config.toml
hidden_size = 224
vocab_size = 8192
norm = "rmsnorm"
norm_place = "pre"
bias = "none"
tie_word_embeddings = "early"
parallel_block = false
init_std_up = 0.0344
optimizer = "muon_variant"
lr_head = 0.0169
warmup_steps = 26
decay_fraction = 0.733
max_seq_len = 1024
Each number is 50 + 10 x the weight over its row's rms, rounded and kept within 0 to 99. Layers, rows and columns count from 0. The size before them is the row's rms in percent of the matrix's.

# down: layer 5 MLP down (transposed), 896x224, rms 0.164, rows 440-470, columns 0-111
# up: layer 5 MLP up, 896x224, rms 0.353, rows 441-471, columns 0-111
down440 101:43 41 43 58 50 53 52 44 59 55 41 53 49 36 34 55 68 53 49 64 37 61 40 40 37 52 39 49 55 41 35 33 47 53 50 47 52 55 59 62 66 57 53 54 43 66 50 51 48 63 46 55 49 39 59 39 69 60 63 66 53 41 42 63 41 50 50 49 43 70 52 64 60 54 65 45 53 48 70 38 53 44 55 39 54 36 41 50 56 45 53 48 49 68 44 36 48 44 31 60 50 51 62 74 46 49 48 36 54 52 38 48
up441 096:59 58 32 30 46 53 46 44 58 40 58 48 47 45 59 44 57 61 54 53 50 47 43 42 58 43 59 59 39 53 44 63 36 37 54 22 22 43 65 43 57 46 53 62 49 71 57 30 50 47 54 62 62 59 55 65 63 41 50 38 24 64 54 54 68 50 53 64 52 61 46 61 52 57 52 40 33 47 38 45 33 43 34 51 61 54 60 58 46 51 49 53 41 41 51 40 38 61 57 38 52 41 57 41 33 48 54 53 51 47 64 46
down441 100:39 47 40 55 77 54 54 47 54 40 42 45 56 68 57 59 55 50 55 60 62 63 52 44 55 38 52 29 42 15 61 64 51 56 34 37 46 54 56 38 57 52 52 47 43 47 73 52 49 29 38 59 43 58 43 45 49 59 40 42 31 42 65 44 54 49 46 62 47 36 53 60 57 57 51 44 19 51 38 50 59 51 46 53 36 74 42 53 53 55 58 77 50 30 60 59 44 50 39 54 37 65 65 50 43 49 43 39 51 56 50 55
up442 099:54 68 34 49 45 49 69 66 56 37 42 58 45 43 53 49 53 54 64 63 57 54 50 46 49 64 26 21 61 41 50 47 52 55 44 40 48 38 43 70 61 31 42 54 37 53 58 65 57 57 63 58 46 48 54 41 55 64 54 56 54 56 59 38 43 46 56 60 38 28 28 78 47 56 50 53 54 63 68 43 60 38 41 50 49 43 48 49 31 30 56 43 32 42 39 54 46 54 52 57 44 40 39 48 39 43 54 31 60 33 55 48
down442 099:69 73 45 46 54 58 37 47 34 38 37 45 70 54 53 40 53 53 49 65 48 43 51 43 50 48 54 63 65 40 41 52 72 51 43 63 68 64 32 30 50 43 57 46 41 43 47 43 35 55 44 41 39 43 40 60 51 33 39 58 63 46 42 66 46 55 42 67 43 55 42 85 65 60 41 57 51 52 56 52 42 55 48 59 58 47 38 56 56 70 57 53 46 49 61 45 53 73 60 52 46 41 55 52 49 47 34 50 28 53 38 66
up443 095:72 55 40 60 41 38 46 50 43 53 51 42 57 32 45 62 39 61 56 27 37 37 51 45 56 60 41 66 66 50 50 62 62 40 41 55 52 64 41 57 50 40 53 43 51 54 69 54 57 40 41 52 43 50 37 55 50 43 54 35 37 50 64 44 37 59 38 48 45 54 73 45 41 47 60 40 47 44 46 43 41 44 49 34 28 58 50 68 50 44 38 61 41 42 58 50 56 56 47 53 45 62 31 52 52 60 42 42 42 66 49 47
down443 105:71 44 58 38 34 50 46 37 34 52 40 64 38 43 56 45 50 59 48 49 39 42 61 57 56 48 43 37 60 60 34 64 49 62 48 58 42 59 55 53 56 50 54 70 40 47 33 46 63 43 44 55 58 43 49 60 44 51 49 55 60 50 53 51 44 54 40 47 53 55 46 48 46 47 41 40 40 45 46 42 51 36 36 47 47 34 62 57 54 46 38 50 60 35 66 62 29 26 32 42 31 54 29 48 54 40 66 44 38 64 57 47
up444 098:65 50 62 47 37 45 56 46 44 45 65 51 51 51 69 41 43 51 42 51 36 66 32 53 74 55 46 58 30 45 55 58 53 47 49 60 45 49 60 53 52 54 65 58 63 51 55 60 35 55 54 45 34 44 47 60 48 25 54 28 60 34 55 54 46 49 60 34 33 62 41 40 40 50 53 55 41 67 57 48 38 58 41 63 44 47 41 62 37 48 61 49 58 46 55 36 47 48 41 49 43 43 54 47 48 49 56 28 59 51 50 58
down444 102:67 53 40 51 53 38 67 67 47 30 46 59 53 52 56 57 58 39 43 40 45 50 49 56 34 67 33 20 53 68 49 52 61 54 42 49 39 39 44 51 48 56 34 56 62 68 33 67 47 46 52 53 45 51 55 38 48 63 57 46 51 37 52 26 48 41 55 53 33 41 39 40 59 50 66 61 49 64 51 65 52 43 56 67 57 47 46 50 50 37 49 54 70 72 35 53 42 30 66 63 43 58 35 42 52 42 51 39 43 56 51 52
up445 096:34 48 49 25 61 53 62 46 45 36 40 41 34 57 60 53 55 43 39 57 50 40 33 57 53 39 56 46 43 62 34 46 53 60 53 42 46 54 49 54 42 55 50 44 59 54 56 47 36 54 46 56 45 56 43 43 57 62 47 50 54 46 56 50 32 49 51 47 36 57 49 41 52 41 55 52 71 56 32 47 55 40 45 47 48 49 34 61 63 63 53 54 28 48 49 69 56 46 49 36 48 34 54 53 42 52 63 47 46 50 53 40
down445 101:32 46 29 55 38 57 47 51 46 51 44 26 57 59 57 58 46 48 59 37 62 55 36 76 47 47 47 47 39 38 40 54 46 57 51 57 57 43 38 54 45 45 54 44 72 59 61 51 41 45 62 36 62 57 66 51 50 54 52 73 43 50 40 50 46 48 36 35 59 53 71 42 62 62 50 48 49 38 57 53 55 61 40 43 49 62 41 50 50 71 56 49 42 57 54 48 53 60 48 53 44 56 40 65 46 65 50 75 47 46 32 52
up446 097:61 38 53 50 40 38 54 35 57 43 54 41 61 45 56 52 34 45 59 58 40 45 46 59 47 51 42 63 55 49 45 42 60 51 54 68 53 63 54 47 67 42 68 58 67 47 52 47 64 37 60 78 43 60 57 54 52 29 58 30 64 54 45 36 56 51 42 43 57 54 65 53 56 65 52 61 49 33 36 59 23 61 63 40 43 60 50 61 48 54 60 49 50 56 58 66 32 71 47 44 44 39 38 43 35 50 47 61 55 44 45 25
down446 098:36 55 45 43 40 27 50 43 30 46 34 43 65 45 45 46 52 46 55 56 68 55 56 50 38 36 56 63 46 57 59 55 75 46 56 39 33 71 68 74 68 45 35 31 58 53 43 43 38 29 40 56 59 36 51 40 51 46 57 60 39 55 36 67 38 61 43 43 44 49 51 44 55 58 29 59 59 50 61 44 72 45 52 50 63 42 37 40 52 33 45 52 51 67 45 62 53 47 44 44 39 45 60 57 49 33 44 46 44 63 46 51
up447 101:40 42 33 35 49 53 45 40 51 45 35 41 50 46 55 48 63 68 51 38 46 57 45 48 45 64 48 35 74 34 44 64 44 72 45 40 35 51 54 53 43 43 47 44 51 48 47 47 52 52 51 53 55 50 26 48 52 54 63 62 36 26 48 44 55 46 41 50 53 35 38 45 45 49 37 33 49 72 39 48 52 61 50 49 50 36 32 45 36 59 44 57 50 52 54 61 25 47 74 58 73 39 51 50 48 45 55 36 52 50 54 69
down447 094:49 57 38 56 53 34 39 63 26 48 24 46 50 43 49 60 41 35 51 68 72 43 54 42 52 53 39 55 51 46 35 64 44 33 36 70 48 48 68 46 43 42 56 52 47 56 43 51 49 60 63 41 31 50 34 50 47 39 30 67 53 68 54 56 42 53 46 34 60 41 56 42 42 49 68 56 53 45 46 31 56 42 33 58 54 47 57 49 52 42 66 41 45 50 60 36 53 56 35 68 45 49 47 66 53 57 43 50 43 47 34 59
up448 099:56 49 49 58 45 41 61 51 61 71 35 60 45 55 53 54 45 39 49 74 52 59 62 41 39 61 52 34 46 56 38 66 46 51 34 53 41 42 40 71 54 37 49 47 61 65 51 48 29 34 49 67 51 52 34 55 37 64 39 47 34 46 41 56 50 63 43 35 48 38 60 46 63 61 57 28 45 51 64 58 47 59 51 63 53 42 65 60 55 57 47 63 36 45 50 60 56 35 76 55 50 48 49 63 55 56 58 61 28 53 57 47
down448 099:47 51 69 51 57 51 41 39 44 28 52 53 46 57 31 50 47 35 35 65 54 45 63 66 49 47 59 50 34 54 69 50 53 50 52 33 71 57 42 62 47 53 61 51 39 61 59 53 49 50 42 44 46 32 62 50 44 29 66 25 43 63 52 55 48 32 46 51 49 38 48 48 44 61 40 77 55 52 64 57 30 36 45 52 51 53 38 43 43 45 65 42 50 49 61 50 35 53 55 38 56 61 51 50 50 40 51 43 51 56 51 42
up449 105:40 44 48 49 50 49 44 55 35 32 57 43 44 57 34 54 40 47 41 38 39 58 41 46 50 54 47 42 62 45 38 61 25 41 63 48 43 38 53 42 73 54 56 34 57 52 34 48 49 43 56 56 52 27 50 57 51 63 47 45 53 58 58 40 65 51 38 42 30 41 64 53 51 55 49 47 49 39 44 47 36 38 52 37 59 56 35 38 54 54 65 62 59 42 54 47 55 51 50 52 46 41 42 51 50 62 38 33 55 61 42 54
down449 105:51 33 47 39 58 45 46 43 41 51 45 52 41 51 60 59 33 63 51 47 43 60 63 30 43 62 41 58 61 50 46 55 40 58 59 51 46 49 53 48 52 50 55 58 44 64 46 64 59 50 68 49 44 52 71 65 73 46 31 44 40 47 53 41 37 53 30 50 32 40 50 46 54 48 27 58 49 32 44 42 52 56 51 61 62 58 69 42 40 40 47 54 42 58 49 45 37 43 38 58 40 32 46 40 51 71 36 39 52 52 53 54
up450 091:55 53 64 46 55 45 51 42 53 57 50 37 57 42 53 43 37 45 56 42 62 60 32 40 60 58 27 45 44 42 50 58 53 38 62 37 64 33 40 33 44 38 50 60 44 42 46 61 45 56 52 52 27 41 51 34 53 39 50 52 53 43 68 51 42 40 52 60 62 57 36 66 50 61 40 24 46 60 50 50 61 42 55 42 54 42 53 31 60 61 39 62 59 33 65 42 31 44 61 55 51 61 56 56 38 46 42 37 46 48 35 54
down450 095:62 46 49 34 55 45 47 31 25 70 42 56 51 41 53 35 53 37 57 58 44 46 57 39 46 61 65 45 38 57 54 37 32 50 47 46 40 37 61 45 54 58 51 46 48 60 46 60 55 49 52 52 49 45 39 57 52 46 50 67 50 54 52 50 83 37 38 45 56 43 50 71 48 64 40 45 40 48 41 40 64 45 48 44 59 20 50 42 45 50 52 37 60 43 70 62 43 55 63 43 55 38 55 65 18 57 59 57 49 52 52 54
up451 088:62 58 57 49 37 39 46 44 38 54 53 40 61 48 44 46 31 56 42 49 48 58 64 68 33 63 43 47 47 44 30 31 63 46 61 58 53 50 67 54 41 57 57 44 70 40 46 36 28 59 53 54 44 53 53 62 41 45 63 52 60 58 63 49 45 41 77 46 61 40 45 58 48 46 60 55 61 56 44 41 59 58 24 54 48 50 41 49 67 52 48 33 49 42 48 38 55 60 47 64 61 61 51 45 43 55 53 37 52 41 39 52
down451 106:30 58 54 49 50 71 60 57 51 44 48 48 45 48 56 67 60 46 38 64 47 39 27 47 63 59 42 44 62 52 61 40 58 50 41 52 38 45 53 50 58 50 56 42 21 43 54 30 27 57 53 50 43 53 51 49 34 48 28 53 60 51 39 39 55 47 40 38 51 52 48 45 63 48 57 46 40 55 57 39 64 40 44 52 55 57 54 55 52 52 30 64 36 57 60 41 50 45 51 48 39 59 59 57 52 46 62 54 49 59 46 38
up452 099:65 71 69 56 49 45 65 53 45 48 61 58 59 58 58 65 59 38 59 49 49 52 34 49 39 50 51 67 42 48 59 42 22 37 61 61 56 43 60 42 53 27 50 55 52 43 37 48 43 48 46 56 43 57 37 44 62 69 43 47 52 37 74 47 46 23 60 46 61 51 67 47 50 60 47 54 42 55 42 49 37 42 43 40 55 66 54 55 36 55 66 49 53 56 40 58 65 51 53 55 49 53 63 39 44 63 47 62 64 23 65 39
down452 097:48 57 57 58 49 58 56 70 45 65 53 54 65 62 48 56 45 55 53 49 51 34 40 51 41 47 32 56 37 57 63 54 32 38 61 68 42 55 46 55 46 33 42 42 40 51 52 46 51 46 37 50 58 32 50 49 61 80 40 46 42 42 29 57 55 42 30 57 53 52 52 34 42 38 47 32 50 58 58 65 54 54 64 52 49 53 65 39 59 49 50 47 40 62 58 54 44 58 54 42 55 51 50 52 48 47 49 48 69 35 56 54
up453 099:70 43 54 56 42 43 48 49 57 61 68 43 54 50 55 43 34 59 44 54 52 54 52 46 51 45 55 60 52 75 61 65 66 34 34 70 48 49 35 49 41 54 54 53 47 42 59 56 52 54 50 71 59 44 57 57 33 53 62 51 51 46 46 33 46 45 36 33 66 67 63 56 48 69 46 54 45 37 59 56 40 48 44 51 47 56 63 63 66 56 46 54 72 35 58 51 57 22 62 51 60 54 48 54 57 43 44 51 66 41 53 45
down453 106:57 44 57 50 49 65 41 56 61 57 31 55 47 47 39 55 55 32 54 55 55 63 43 46 41 36 59 44 36 65 58 40 53 36 40 46 59 55 47 50 39 57 50 38 46 39 42 56 78 52 69 55 61 41 53 67 46 38 27 45 52 51 63 45 65 48 37 53 36 36 43 58 53 40 62 52 54 36 50 58 57 62 40 43 60 41 55 40 60 54 57 39 56 47 36 58 58 37 56 46 63 64 51 69 64 46 62 76 63 51 64 52
up454 098:48 47 55 40 61 46 38 41 54 18 42 51 48 40 43 47 57 55 42 31 38 47 55 50 50 44 36 49 59 53 62 67 51 53 48 63 51 34 49 53 49 39 41 54 58 45 47 65 40 44 55 59 39 43 46 46 42 57 46 43 39 46 57 46 48 56 62 37 54 70 47 52 62 54 47 48 47 54 53 57 53 47 56 53 41 51 43 47 56 49 58 36 33 57 49 49 42 48 53 56 55 42 49 53 64 60 62 57 43 64 36 33
down454 102:54 49 40 65 60 47 56 44 60 38 60 51 46 34 56 52 65 31 49 49 39 69 50 55 39 50 41 19 58 44 54 45 46 41 36 49 43 46 47 54 54 45 60 60 33 50 53 57 60 49 40 52 46 61 49 69 60 41 47 62 56 27 68 41 35 59 49 44 54 31 56 63 66 38 29 31 45 28 64 64 37 44 55 41 50 56 49 49 56 31 49 38 36 47 46 49 72 53 53 45 47 51 48 36 51 48 54 62 40 50 60 39
up455 101:34 59 48 47 46 64 43 62 50 41 53 48 58 39 42 53 43 35 38 62 45 39 48 49 56 55 47 71 51 45 43 47 26 54 68 62 51 64 51 48 47 70 62 60 52 44 60 40 51 53 55 58 49 44 66 46 42 59 48 46 52 52 55 44 50 53 46 49 42 43 39 51 46 57 42 60 61 51 33 40 32 57 53 52 50 56 52 44 41 50 48 49 46 62 49 49 41 61 48 58 43 30 58 72 43 65 31 36 52 58 47 49
down455 107:66 53 49 48 46 40 37 47 51 32 54 37 47 51 58 46 44 39 58 37 56 41 62 44 43 59 54 34 55 42 44 64 52 52 32 57 44 60 58 48 54 42 17 53 48 60 47 58 49 50 48 30 52 46 51 53 44 55 47 52 45 57 32 53 46 30 62 72 70 44 45 64 54 44 46 48 49 49 68 39 25 37 54 43 61 72 37 63 67 47 53 52 53 48 61 63 34 53 59 57 65 58 54 40 52 57 64 48 72 38 42 59
up456 110:59 41 59 44 42 57 62 48 51 52 37 46 38 58 41 56 51 40 59 56 34 51 52 34 54 54 71 48 45 54 72 46 54 43 66 67 59 38 43 57 51 47 71 68 44 49 35 60 39 54 59 70 46 56 43 55 66 39 37 61 59 41 57 35 44 47 58 56 51 36 57 70 50 48 58 48 56 38 43 47 61 49 64 52 67 56 30 49 60 43 64 60 37 64 38 56 46 30 67 57 45 48 57 44 69 44 48 67 43 39 39 49
down456 113:50 27 53 35 41 44 51 48 50 53 56 57 48 38 41 31 53 50 44 54 38 52 31 51 53 48 56 32 30 53 61 58 50 53 53 40 46 33 54 49 69 48 49 50 56 45 37 51 40 52 48 44 41 62 25 50 38 39 40 49 44 30 53 45 55 44 43 49 35 41 50 71 47 51 47 49 45 36 49 57 39 50 47 36 72 36 38 64 41 35 63 58 72 45 59 49 38 39 40 46 45 52 68 37 66 53 31 63 65 42 38 50
up457 103:53 35 47 50 38 46 20 51 39 66 57 35 56 41 44 43 33 52 55 40 45 53 41 45 55 42 45 60 46 60 41 61 35 67 53 41 50 55 40 37 55 52 53 36 48 45 38 52 59 50 53 47 47 52 40 49 66 31 41 37 51 58 50 49 52 62 45 36 52 43 54 46 36 46 43 35 44 52 57 70 57 44 51 39 54 43 48 58 57 50 37 41 49 52 59 47 45 57 46 28 37 50 65 48 22 52 33 61 43 43 61 57
down457 099:45 44 54 59 54 84 36 49 64 55 48 43 51 35 28 57 49 52 42 58 46 55 50 25 55 54 64 53 58 52 59 59 42 44 42 43 29 54 41 55 46 54 68 34 62 41 49 51 47 52 47 39 64 55 46 47 48 53 57 50 33 50 50 56 54 49 36 61 55 54 54 49 59 71 53 35 45 59 45 40 43 62 42 49 40 55 41 60 42 46 44 55 38 41 51 67 44 51 50 54 49 45 38 81 58 57 65 66 63 63 51 40
up458 117:47 65 54 53 46 55 42 35 46 52 63 52 70 38 62 63 51 71 55 33 41 47 70 55 28 49 65 54 46 52 56 54 39 36 55 47 51 47 57 50 51 43 53 55 53 63 62 46 42 45 53 50 70 47 48 49 64 43 58 32 54 37 42 53 39 36 62 50 34 64 46 45 60 71 43 67 66 71 52 30 38 46 64 66 50 39 47 55 60 43 44 60 44 64 44 49 47 50 56 28 56 34 39 46 57 57 46 56 63 60 60 50
down458 107:58 64 54 49 56 52 63 49 68 40 64 32 64 47 28 48 48 55 46 37 59 56 73 41 36 48 51 65 45 44 51 40 28 38 74 60 73 53 37 57 54 60 45 46 37 47 50 55 44 41 36 47 38 74 25 31 52 60 47 58 33 53 40 49 30 54 32 50 52 37 45 60 55 45 51 51 47 49 53 51 54 46 53 40 61 63 41 75 54 51 62 56 48 46 61 42 50 57 55 41 41 59 44 54 51 36 49 52 46 24 52 66
up459 104:45 48 51 53 51 45 55 52 64 39 79 55 40 46 43 53 42 44 49 51 50 54 41 56 52 54 34 37 44 39 44 43 57 49 40 57 59 62 59 53 57 37 24 45 56 59 35 36 61 59 55 52 46 57 63 60 56 41 57 45 67 61 46 51 62 51 58 46 47 54 39 54 57 59 50 41 47 51 47 52 31 46 40 42 57 46 43 45 56 31 35 55 50 59 61 37 53 51 50 32 50 53 49 54 39 47 53 42 53 71 59 47
down459 107:53 57 45 43 48 43 44 41 49 47 38 54 31 46 61 57 40 47 62 50 51 58 64 62 47 52 48 41 53 61 55 35 60 66 49 50 27 52 50 56 68 61 25 63 42 43 54 39 34 49 51 28 49 52 50 60 44 52 59 55 72 52 33 54 57 40 47 52 73 43 63 41 70 51 50 71 54 36 50 45 45 48 53 60 51 44 54 35 63 37 53 47 60 51 44 42 65 56 46 45 61 65 55 50 53 51 33 41 60 59 40 63
up460 087:40 45 53 42 51 45 55 41 62 73 44 56 37 52 60 47 58 61 64 31 45 37 63 69 48 56 49 56 51 44 50 68 53 52 53 56 59 59 45 55 37 56 78 53 54 44 61 52 56 42 46 47 51 45 40 45 31 60 61 37 69 55 75 37 51 52 54 51 64 38 70 56 41 58 52 73 50 62 37 49 40 52 46 51 53 37 53 62 39 29 44 34 50 39 50 50 60 65 51 63 54 54 36 65 60 68 44 60 48 30 45 48
down460 081:54 43 44 48 51 62 51 61 57 45 30 45 51 36 57 64 48 49 38 57 64 36 32 32 44 34 64 48 33 54 50 57 44 45 45 43 45 50 46 47 62 62 48 38 56 61 46 65 58 31 56 34 62 44 75 52 50 47 61 59 40 51 42 58 57 54 51 63 50 52 50 52 46 46 58 39 37 57 50 49 63 62 56 35 52 44 53 62 70 49 42 62 62 44 61 57 45 61 46 40 43 53 35 85 53 60 54 32 66 67 46 47
up461 097:48 58 43 61 66 54 38 61 50 36 42 48 59 70 60 51 43 61 60 44 64 46 46 52 58 38 61 57 56 57 51 49 66 63 44 65 43 50 60 37 50 53 44 50 40 47 39 40 68 67 31 69 43 58 52 40 50 51 55 42 40 41 60 58 48 52 48 60 60 52 49 47 40 32 45 30 43 50 53 37 55 42 66 58 40 33 59 46 36 36 24 76 50 47 56 33 39 54 53 56 59 50 52 55 47 49 57 53 38 50 60 62
down461 100:54 54 49 50 69 44 54 55 38 46 65 66 35 41 45 40 53 58 42 47 43 53 47 55 41 47 63 58 55 36 39 45 41 43 48 60 46 60 63 38 63 45 46 70 56 62 49 56 41 62 53 61 36 37 67 62 27 43 74 49 80 54 68 64 54 58 55 58 39 47 60 52 53 55 52 59 35 43 35 64 33 59 33 24 68 58 44 53 41 48 36 35 47 58 59 45 59 39 52 49 51 67 31 56 49 53 36 74 54 58 62 64
up462 102:49 52 55 63 42 61 57 77 53 61 57 47 41 49 33 50 59 38 82 53 69 46 32 68 24 42 64 58 57 41 60 48 35 46 69 58 54 45 43 38 49 38 51 57 49 41 53 58 28 52 58 51 46 36 56 50 73 59 42 48 62 61 51 50 59 45 54 55 40 67 61 47 74 54 33 70 50 57 58 50 52 46 63 51 30 64 62 59 39 63 52 38 53 55 34 51 43 50 45 70 58 63 55 35 47 51 58 60 59 43 37 45
down462 102:46 35 44 54 55 38 53 45 70 58 40 42 39 47 65 58 54 47 59 54 51 32 40 63 36 49 66 58 57 43 57 54 40 60 53 52 58 56 37 62 48 46 35 42 40 63 48 37 56 65 35 56 51 37 41 41 52 54 50 41 78 39 50 65 49 59 35 47 59 48 46 49 57 57 33 53 44 58 46 58 54 46 63 61 50 72 55 42 36 44 47 55 55 53 36 58 43 50 44 33 59 61 55 42 42 48 59 36 59 52 61 56
up463 099:55 45 57 67 47 54 55 30 49 53 29 44 39 62 34 41 53 53 52 65 61 56 26 43 54 48 52 46 56 69 56 54 53 62 50 68 38 46 40 73 36 37 40 49 45 37 43 37 56 47 34 63 41 43 16 54 50 45 35 47 56 45 51 48 66 64 39 42 48 53 55 55 51 45 35 56 55 71 57 58 45 63 70 57 60 36 66 54 65 57 47 54 48 43 50 56 41 32 68 40 52 49 56 41 33 39 56 32 39 48 46 44
down463 102:59 62 62 45 33 59 52 67 58 57 44 41 48 41 65 59 45 35 59 62 52 46 48 52 41 40 57 55 53 50 54 38 51 45 43 57 68 68 41 43 45 55 42 46 40 58 47 50 33 60 55 44 47 55 68 61 40 50 55 65 33 56 47 46 53 48 38 59 71 51 32 60 55 50 36 45 59 54 53 42 44 41 61 56 63 60 53 40 55 47 51 61 64 39 58 61 65 52 62 52 44 59 56 54 53 49 58 66 51 57 54 55
up464 095:51 77 53 52 42 54 65 33 52 43 56 50 36 44 65 50 43 39 49 41 58 55 42 31 53 58 62 42 37 44 50 47 59 60 66 56 29 64 61 49 41 33 38 63 38 59 39 58 48 54 35 39 57 45 45 55 57 52 50 61 45 49 46 32 68 58 35 35 50 53 60 43 28 67 52 52 42 43 38 63 59 64 42 58 34 61 64 36 37 44 49 56 60 41 33 50 61 53 43 39 71 32 49 50 48 55 50 27 53 60 23 66
down464 102:38 49 34 43 55 52 52 63 09 60 45 51 41 56 30 43 60 54 36 52 53 53 42 62 50 51 49 46 62 56 32 59 65 39 54 56 60 50 61 53 32 44 37 34 67 53 49 49 53 46 54 37 58 55 49 47 48 46 52 62 51 27 36 45 66 62 59 57 46 57 53 60 49 56 57 49 43 36 64 51 42 52 56 35 57 49 49 60 56 50 54 26 52 62 39 68 46 50 46 59 57 57 56 50 48 55 55 59 49 62 36 68
up465 105:46 59 34 67 38 71 33 44 46 63 66 60 46 48 49 43 41 57 59 39 47 53 75 44 58 37 28 55 41 55 40 48 44 49 56 46 33 44 43 49 51 49 51 61 51 46 44 50 49 49 59 47 66 53 46 51 40 40 32 77 42 50 63 72 49 43 32 58 36 50 61 40 56 40 42 56 52 51 72 61 48 45 54 79 47 58 67 70 35 61 26 43 60 58 64 43 67 47 41 46 45 26 58 57 46 51 68 55 57 40 44 36
down465 112:53 58 54 53 69 62 70 66 32 49 47 54 56 46 50 63 33 39 62 46 47 51 49 49 50 61 49 52 56 58 36 61 48 40 44 42 50 45 38 33 40 54 37 55 52 56 42 52 56 61 30 40 51 54 48 38 53 64 50 36 58 46 44 53 45 50 60 33 41 42 47 59 57 48 57 59 58 50 67 66 43 38 61 36 50 60 36 43 42 55 46 47 54 49 47 68 45 38 59 60 52 48 58 53 51 43 43 39 38 39 25 51
up466 099:52 36 39 38 71 47 29 56 54 38 53 32 46 61 57 52 51 65 59 48 40 67 51 33 38 51 49 45 45 39 56 52 38 19 48 42 38 67 45 57 52 33 32 53 45 53 60 56 52 52 40 51 59 47 42 54 54 51 42 45 54 44 50 45 40 46 36 70 54 55 53 40 49 70 63 53 67 52 27 46 50 65 41 64 59 26 32 39 48 38 50 55 52 55 53 52 49 36 47 49 56 40 58 48 75 38 60 42 42 57 56 53
down466 101:31 55 43 34 40 36 57 54 46 45 48 44 50 54 68 44 42 47 51 48 48 57 52 40 44 64 56 53 60 45 36 41 61 65 56 49 49 48 50 46 62 51 46 42 51 42 57 51 47 62 64 37 52 46 30 57 45 34 52 69 40 34 43 43 52 50 66 56 58 56 40 42 43 41 34 75 52 49 51 57 44 56 49 54 45 52 66 47 22 44 64 45 51 52 39 37 71 55 48 63 34 39 54 47 73 53 60 53 51 28 35 50
up467 095:49 47 64 44 43 54 60 52 52 48 60 56 52 43 51 46 48 67 62 45 55 55 47 59 54 55 37 57 45 46 40 45 46 61 63 51 49 73 32 70 51 49 63 55 58 43 56 47 53 53 27 41 54 60 39 34 42 57 47 53 50 54 42 53 44 38 53 58 44 67 54 52 49 44 67 59 33 71 48 38 52 44 50 43 71 55 74 48 44 42 52 68 52 51 48 61 46 61 61 57 53 51 66 42 51 53 51 46 43 28 43 58
down467 102:56 61 35 39 37 48 34 57 61 61 60 47 50 48 70 49 47 45 40 49 52 47 55 57 48 41 42 39 48 58 52 42 52 73 58 61 44 59 48 46 44 30 43 28 50 36 50 54 39 53 43 56 36 45 40 52 23 46 40 62 48 52 52 55 50 46 21 44 59 48 49 29 52 53 69 27 50 53 55 54 59 49 61 48 59 47 46 51 40 65 57 56 51 51 68 35 59 55 53 59 37 42 51 41 52 54 74 56 49 43 64 52
up468 101:41 52 48 38 52 46 85 40 63 57 53 33 33 57 55 50 47 53 67 54 36 55 57 48 58 66 60 47 37 39 56 33 44 64 59 55 47 57 67 61 45 49 53 53 53 33 51 51 55 48 29 51 56 47 44 28 62 29 39 65 62 60 51 46 43 54 52 60 61 59 56 47 40 52 51 55 46 38 39 45 62 55 57 44 44 35 49 36 41 75 39 76 55 42 49 38 67 43 58 38 54 48 59 41 45 55 48 52 51 67 35 59
down468 098:40 45 64 41 48 38 41 53 62 36 64 52 77 44 56 50 67 56 40 35 76 44 51 38 38 58 54 38 47 74 51 50 36 29 56 62 49 28 54 39 50 65 64 66 64 53 56 38 43 72 56 47 33 42 52 51 54 45 46 65 56 33 36 34 44 59 58 51 54 35 63 55 52 43 25 57 51 49 45 44 45 48 52 49 49 44 58 59 45 60 63 37 47 47 46 28 49 63 53 62 47 56 45 57 39 48 54 58 56 33 25 48
up469 100:45 59 41 55 61 61 36 72 65 55 59 58 35 78 64 66 51 45 54 57 67 42 55 31 52 50 57 55 48 55 58 45 56 38 50 55 47 55 43 64 42 51 61 42 47 51 58 55 54 57 63 56 63 40 65 51 54 53 53 70 56 75 49 56 28 52 48 44 78 42 44 35 49 53 61 43 41 55 39 48 59 61 68 36 31 47 35 47 44 58 68 51 48 40 50 60 40 49 45 58 52 68 31 43 41 38 46 61 52 42 53 53
down469 102:48 41 29 64 55 34 67 41 41 65 51 48 51 50 62 63 43 39 55 57 56 41 52 62 50 35 57 53 54 56 55 43 64 54 58 56 51 41 59 60 36 45 43 60 56 55 41 35 45 44 41 51 51 58 55 46 36 53 37 69 41 45 56 55 41 51 63 54 43 44 58 55 38 45 71 70 45 42 77 37 39 35 58 54 56 54 46 50 45 38 41 66 65 48 50 35 52 66 58 51 79 52 55 47 41 53 51 48 55 35 54 39
up470 104:39 37 54 34 67 44 52 48 53 59 40 58 60 53 40 48 71 38 55 36 40 45 49 44 34 38 48 43 58 53 41 47 67 45 44 52 57 30 51 47 37 38 52 52 29 65 46 47 44 36 60 45 49 69 31 57 51 56 48 28 52 29 47 45 43 34 48 35 42 46 50 50 53 52 59 36 36 46 46 51 43 58 48 52 58 52 56 50 41 61 43 39 58 66 53 33 53 68 48 44 23 54 40 71 37 39 64 46 54 75 49 53
down470 108:62 44 49 63 38 33 46 59 49 46 39 43 48 62 58 60 59 47 43 53 47 43 61 44 35 51 71 41 63 76 39 37 47 42 49 48 46 53 50 58 26 36 63 54 43 59 28 55 53 53 35 36 53 47 51 61 62 50 56 54 62 56 45 47 45 56 48 46 53 46 23 62 63 61 45 71 40 48 57 56 57 57 62 56 64 60 60 48 56 63 56 51 58 37 59 28 56 56 64 40 72 61 48 71 61 49 53 38 40 62 41 53
up471 094:62 60 31 56 57 65 51 52 50 62 51 53 45 43 46 64 47 55 47 54 54 49 41 46 52 53 45 50 55 64 45 50 42 54 39 44 33 48 35 50 56 51 48 59 48 56 46 68 49 38 52 44 62 61 40 76 66 63 59 57 40 44 55 55 39 34 43 36 49 44 55 64 63 57 58 55 66 52 54 67 37 46 59 41 54 56 39 70 37 20 56 57 50 64 43 55 49 44 55 59 59 26 40 52 55 64 75 43 61 64 63 46